Part of a small language model's weights.
Size: 23 layers, width 96, 3 heads of 32, MLP 128 GeGLU, 2.38M parameters.
Architecture: RMSNorm before each block, no biases in attention or MLP.
Each number is 500 + 40 x the weight over its row's rms, rounded and kept within 0 to 999. Layers, rows and columns count from 0. Numbers have three digits each. The size before them is the row's rms in percent of the matrix's.

# layer 4 MLP up, 128x96, rms 0.339, rows 68-127, columns 0-95
109:449453513463489454590429531498487483503514478471505509509533529497473543409453482570514429516443526568519448485471470529500488462546546531502528433522569489503526533456522498480547456440507527405519540456518515487429524575546450552508476548410517495485487434532493494430521500512474544480
100:499480553450444508504478469423430528469559533461507559481537523482511501517569503477490484490453442551434493459552488547464532407478509461477418492496495433512468474460579486481529474569486472502496429481539572508573490563446536510563474498497514505517456563546494525468520492559460484436
109:519584435595558509567473528483558522534495484474477417530510508534483537534446583512529455513517452474484465471547529505477471506441542545482466491441471497498452566468498553563529498498547470446453487444506576506529493549467509461614538511451486458516474527447523521541449516528492489492
091:453451456531452461434471475504480480459518507506459533539503481463514473492391540519473547511431515489528511481477512499531547477466413539441470532465492573519518560530440486493553599461508447444530511502522530500463512477442546448519524438521427541487539499432493565585531469553510495510
091:412512513480566522518529530530514500495437539544551554529447505484492496541503440529499514492467568528494497484552422453506441432546474503461523464448514465504539490493519479535532493497397517528537494470496624556518531530519454576513538582487559470498436525460504581500489499457481540503
097:538465542556489475545528453473527518634492435478535541492501549539496537534459516500512510445475489505472483511522536516440405512545528491567528509534543467460587508515521497548494500442483540473497561484537521434589593500526507486547470551493485519482468557515477578470498502542465562532
089:562550423487524535419507474557429517512510486445532528499580529449452475449497448471569519543569491510537484499462462447546575433452486477512502508518523505481451502462483445446423518504466473521519553556478530532493489474516481490443489499424534520463513482512465486549402574507503453521
093:549456449447439453463504422483494481458515568545509491510485467454538487532443557472523494519488490473504529468411482457495524464466460374525542542495521546446517522516471477537505514507440513492478526507560557543521548518484502514506511484465432425461472545459537513443405499518416500551
099:623464580533527527432457524574458526502476523526554519488516548506494571506464488491480530541405541501460550515513493428469543524478440549437467525519504495502426483428393499432543551511535496538516487518511473496476455497552492447549502510470500449494477470503504545518462505523532544522
115:437445565501547539550473506477554485557469468504564531473519435474489512498543547570499511446489508492490542468545457491483504487558502527596470476505510511507549423466532552472434452453475485546531389512503511455526439534479521499500481508504514563516463422505493514448513437425538548438
098:561494451459552534487471532530523550467559587478506508501484475486531486554480522537509486458501513511467481464405470509473507534482502472546523462423433485522550581471515549517508545551424556466527476491534493568478437420473512500518439430489507527461577413491482467491484497544534536572
095:493521570551494450536481515483541567513493456496535487469420530521556531547561472475511508445446554552490445515497446565551469519559512449491421464555493464490489445455501519504499491525425539522558434427430489511523562431475477487484523526483489500578496576549530542461460485488485538491
097:570536509550507511441533501487500548522524522440539448554518413479494489426539449536456380509486470518560454529475526535558464542424493491545495522455468489500492494473523513456473536478495490557505483539445477410500473519543446501456452475490424507436495508464570477420450502532519506476
097:532526428460467520494549471555524509447511470508497495481503493460513606453472423545488577457484475546449522520542461507493456570538420542550512470484505521513490431501437510488483588535521439463489609430522511540480544499490492470548518505549454480480472493425504506530505535477523551446
103:448487467508457497497551530416555490487493492430490475501518486569544529506574485471525568478459471542572566603569524560497478483498485488496480447488496516541473484492557527401535521519455463464481520505488467506450496398487537510485481515493458489489553487509490499540554524419530489394
097:481564510522574485489438489468479520457522476598525494475501559528525553530568544512442559493495455541516507484467541532510505469512479564569511554492535440441491441476527518518485433429432507511534474470418513416503551484500503462515537499488480475493477525543541447529546484499575409451
097:451503532483449462495479472447452485521533526545454458505514478556548482468525512473484512593504480547474519508470456521507449522489531494521535478434521444511462522449492429524503514503507504445529577409518509570397476525540479539424420520538500415560541475529483493490486450419549545506
098:401493548447522512472577452515535511479476461492378593456422519513539518506514456497524469511570459487539480477560545508525495539491537525480403488481573463451465455502514510591545490503461543532492518440454495485514487508469516484415465498538511477454471529521517495470477542530472461528
110:537523479486515482455574513504497507476563444581444463529529482520449487457461532501470483555431458490509532449615534508526448525505557534547527533528471533474482479442542565506467461501537469493459473484534509512541527482536451451407526528512419477503492424513490514516478611521508440525
098:444400478487451516485515455578509477460506564476511525455520572513425494443539515494488535516530586463526517529477486537466467520451469463498450500511468532531523586482484514498565462547486507442544525462532494550470488470454598557425459468472545523527539483549458477509447486581498511531
090:502552486523513475491492522451481496409494491504494415529518524466554533526513486490496549456506442485387540571465550534521517489564469456534485457505467457462521477565493545437512497524510517485492453546518461481457510574464488476479436472527497557561480455506556489480522535450516643541
103:510516481531531478463451537473576494427493510498579531391508506505505500604615454467498542497434505468568504448535527428497513459538543451519453475498535555446510527483514550528525450547542478496488511459574524482554425504476504508538442496500509463495488462479482539464516474479550499547
101:550491499549451458468483555524490582419519510554515530519543441452484478500484613490465568524453512542460465522418586513536519455491509512541511474485519491555504473561429493501577471527517456523464486469520483557536411538442498466530500561441487515493478561518473496489498550501533488551
105:458576492492406537518500551439525461479460473509510483509478515606477431546511496463590498451473493498424520485495479428532484502483522549482490389507479489502549523473533423521466500545476504548488492524474467478505408520512470544513499530528579452479476467464545500518504473569495529583
102:537566490522501506428495502521474471386542427555541409508455562572449531504459516487491507519540479540467503488462504435498507495469465534466493549558493566487482546504445577490546543479484480447571512492542544467453530555428526499509460509504523504510453456523515520513489515451546421563
083:537475509485493579495453492478573513524570538446500488476499441482524494478525483506527491538533516477464536475510413447496524521485484534584505484439570419554529515458474483568531418464512550501502439489564425535441535478431515476566529466535483505475493453460582522442463463505485481550
101:447502472496519507585535451525515437435483510439557580530467484513471483517494536528493425491504536438498459495463461428488429485534516540417501482570451565492450495390472497536455496458545453514510477475442492535490447558505500433435521527482506479527476489466553457569525533501480490514
089:466492541429504482444532514474500386481454486460520464501405538539481509508526522568487405479486515516504434429488489510512560507521556576496479491485532517497569512418544512492568532491453543469450512469496512545475473487531490472486436532411544467463532561470498528576513545510503464477
102:489497494581548534560484486446574456547502513412523497540576538437525595454469481571469574514471469564506442423441455491511463494555494526522516569544525523542542572486482504468488575510508523481447490564506571508526511478499527490496515526510511515492472532457539485527444505565485497503
099:505486557529500471498525520525460524443513512442551530522479404557496491465432463533574512531510551510540515434535570488524497507549554564485510517462465515491505531467468523621510477475501524469452513496548429595467478546441509510563520525527551451506472490501515532586559559507547497491
103:536484458501484515570524475478468489580451454546508540448554509518455524518497521449472454555483485488497534476452496567383585502497497477512514485497416533456471507527495463464488436475558473495508455482482494456546547563459432518508463529477524491547366483507443483513519551439501536492
100:510431499450494579506502536503468529512509519533534491453497512451443520497500482474460524500617531447433541498564416515489519451513475468533516474492462524561492471516518474482487432515556569447495498473484408476446553441506499551542547498458545482516546512483518488458488517509488423622
098:408460541484515485530530510425513479533451469445521530510420518565492511485501469476557456455492508474486513467486528514488522491495580465461423501549536523517441522530507582478542508531484496458441527643453477462503482444482499430505572542493491557509561510436510550467484483449506492516
099:453542538538515583571439480476471459513425502467447454544445440503531457500465478504570484539485442476481539437452540525516460477510501529545442523490499529535520497572471475444512510497583463469545563476508559574504464459568529487515448495547559467519537529542500474508557527461560542520
103:471519493468473544540541581499403420543507573511479578506517540480466456493499519443499568432517479520453424502479452461512512530481528478454546562525514458515458564585475472548501501557460536531489566503502508478456544415464501475509470521517560506464494449505473524477568516525529491435
102:490511520473502472521572507511459425468399445525525518514415539464535537530536572562554431457578549495536499497500482484507539443481508558476473491473584509514464545542509519492496456538440503493479568569466492455508565465452514500439491549488490510473429580459564483485517485503469514498
098:439569485520537569483473492609482552446444478551540524442509502428542475478503472469480516497508531530491533443484596499549531470524534525531516526533537489468521443530488557538499448525531435551439424481513515521471472483456435462516548544478499490541548522474548467471522569415507464500
097:437477491571547583525389478470471537502462477483474499505463499461529563512520478491498539489516491469580433461515567411553477450482507512530479531441500516477526477456474514477506503498478470445480491554535451501542515522543606452517505516478494480553476473476558582558496527467571566534
098:495512540508462552514494466457479505442496554565457543525536490537480481437505483493526581467531506580449518429490473549454460423465475530495502514539496558537462563481492451457516598430475507467474575535512504499489467513467520477508559415483561596505517526513450574527514517490470452487
098:519399501470490503500402472502517542525492477446486567483518541476469606480558438472520473536503463464479573525457441546548483489493489513474469497515498501536485559600522443496560530449542512533584483495477428451536438464477496526421521434511507538479492493524493474544527533518528548499
104:530444509577484532535465494476489506492546517474430464485587504463516505420480510536570475501531508555484479488503523443526418437533447503516490476478510544535523488525502508522525533465489399492459508514479530373443472477532505538484527586514484591545579517483414453503515499487485520491
103:530471498495478436558518510485516465524478586511454507469519417414542593518528455443460480484441510528544548522556502478552512484395548457461510494469479558499558480538489572531481548515484494564471493538549526549526530494485500462452443528534470526531494516529528479508452541517485407443
103:553499558519492483466490592486517557481477494552498505481373490436460458518493507510565486546537426489584491553500515504469450489591491476553519521441426492505567518536531477472601477505500479563434475504535448463515541475473467485498528517528483554482489534535535447489492514560459484523
095:466503512520477532455514484551522542523527428499516467525504499511524529485547459494567590412539527443560502488500538541488465530435495550581525463514502524544479498497500514455515460468525571494507519531495544525529515579455481602545540478507550535473445582474419508542579469491436497458
101:491507502505376511448498517547521573556518560484526459462549420461535462501570521556511513514488439513536556418467531511537524528481418527477528519540508495497457525468529530524492476556576525441533476442536501547549523487535510392487517449518498501509495506469458516533472533490413541496
095:526482577502521522523426485472514525469522588514548524453500550450499478550554478467530491442485517441524554523461533511458537522497522531531484411489562512575516473486497520473522549461524537521521559465498448521514514481527542392484491455498500533463562500512497582496486554561373529497
097:483481467479538498484490463488522598485516500394513517483483532425463449506457497520427521485484503441510503453489518511517509547558480547484498516465501496429468495542528442471550501528483549427550490482508498500479582478496503544445515485544473538541552404485563431452518547566545543405
100:503463507485532532453511452486490413504509525559515528509491489484584486519498455517486488577492493532528484482510514536500555562460455565508506453542512578578469526525502497502513478443490464571439490443502580509585460505535533537471531477441552446547464517579467443406472523497490453442
091:506459522526438617437498507506565477487433499569437523581503520456484518468488550530457474479541464553457516479455502493558425492506496530522541513528514542528447462571495485552439472473423504451527431569462524442498474520477547516508469522483507455515446529451552479529486431459477514502
109:468485531524523505479421459476518473473519486498588524428490450497485482485448518456509468412464478491470442463473581546508428467477422465504561513513499433412543495519484467522539490497483473522422529470540466488401485522487526437455531462483496504479530481508526505516437578508577552460
100:515456541470462479442502445548458548475486562452470509500445480575460457488523553489472525493456522519560546486450482490575527468487585482538511504530448514523551503474433511419441510525496465523527505508490471452529425494548555472498568494493494591489469471521425459482474508511458588573
098:503529459384514479535438411452473473483560496519490510487599524474465452487445469516446450527447428437497446494490508481481527509513482523516526508431442488517563471526515468527524486517495462483512483501526498531459526572533488495425523524521530477567442418441493563573472447476536518498
092:473549479470580512614531436462469527478532537532498486484485512438461483495476487490448477524455444514500520495518516541459551487436535570501376472580549553519501423447528492497429444460564549518488473522444503503527507563486531546516541477516563461456497541494488534505521497506534504541
096:528464454491536507458549539532495483500485496457488466459526505477492535477454560516518456464452522494522502446440466497555533512534490398500518544497532454514515581501502578504486475461555494493502485520466507504534481436491456484566456474489457501539406472503451379463460445480399405508
097:451509504534574504539525513532483356510512555515476473552499486475428482535565590454536445530519526563494537468533514541474506467542474479529596480492487520420525468490553523573506507467420466499492469513499507493535404551508483464456529500476508454472457466472524506502475472436493472524
099:513484494523489435519469487518463510418509503500578519529470595581510480581528531482443497508530509524467508572465445458478474515490525503459466528441532484542479478480475477488528399477489517561489501550526426540556452523505503520462420592549504519544567526414495430479469494508476512506
093:482528522533558525569530526538504526501449508514504456492584424416456525434502548437459513440512517519460579431438542505542524538470484528548465508553524491514484450472442509495482493474501412513528485486471482545539528464465553442455577454532491519545462573499580451475468494509518505521
106:527471506498449523494542463505490445481534545520541415447542488456504493557540495574529506548508548552498484456511453527449485514413574570454498481491472459511498518478520435559499472548548508424493541471552547522451471451509575513553557445458522485528530545535491500521455534510577571452
105:497466549513442502458455550460521513555531554467497550480512535440500494548490470490513588492541457491506555516539479394458506446452452484502514454536450559521554532587458506499479513553493483521531516480421506429487459482525480512571476509482559509542587509520504532569448489453418490522
103:586551458505474521465481527439572480601527447573479515532512573517529534474450577459487471521487459474478501498517491544498444551472463520485438500480535541555475510507414495500490524482526543461526479462480494557458515506514490420508509506410451561442485509521520477502407494461472428505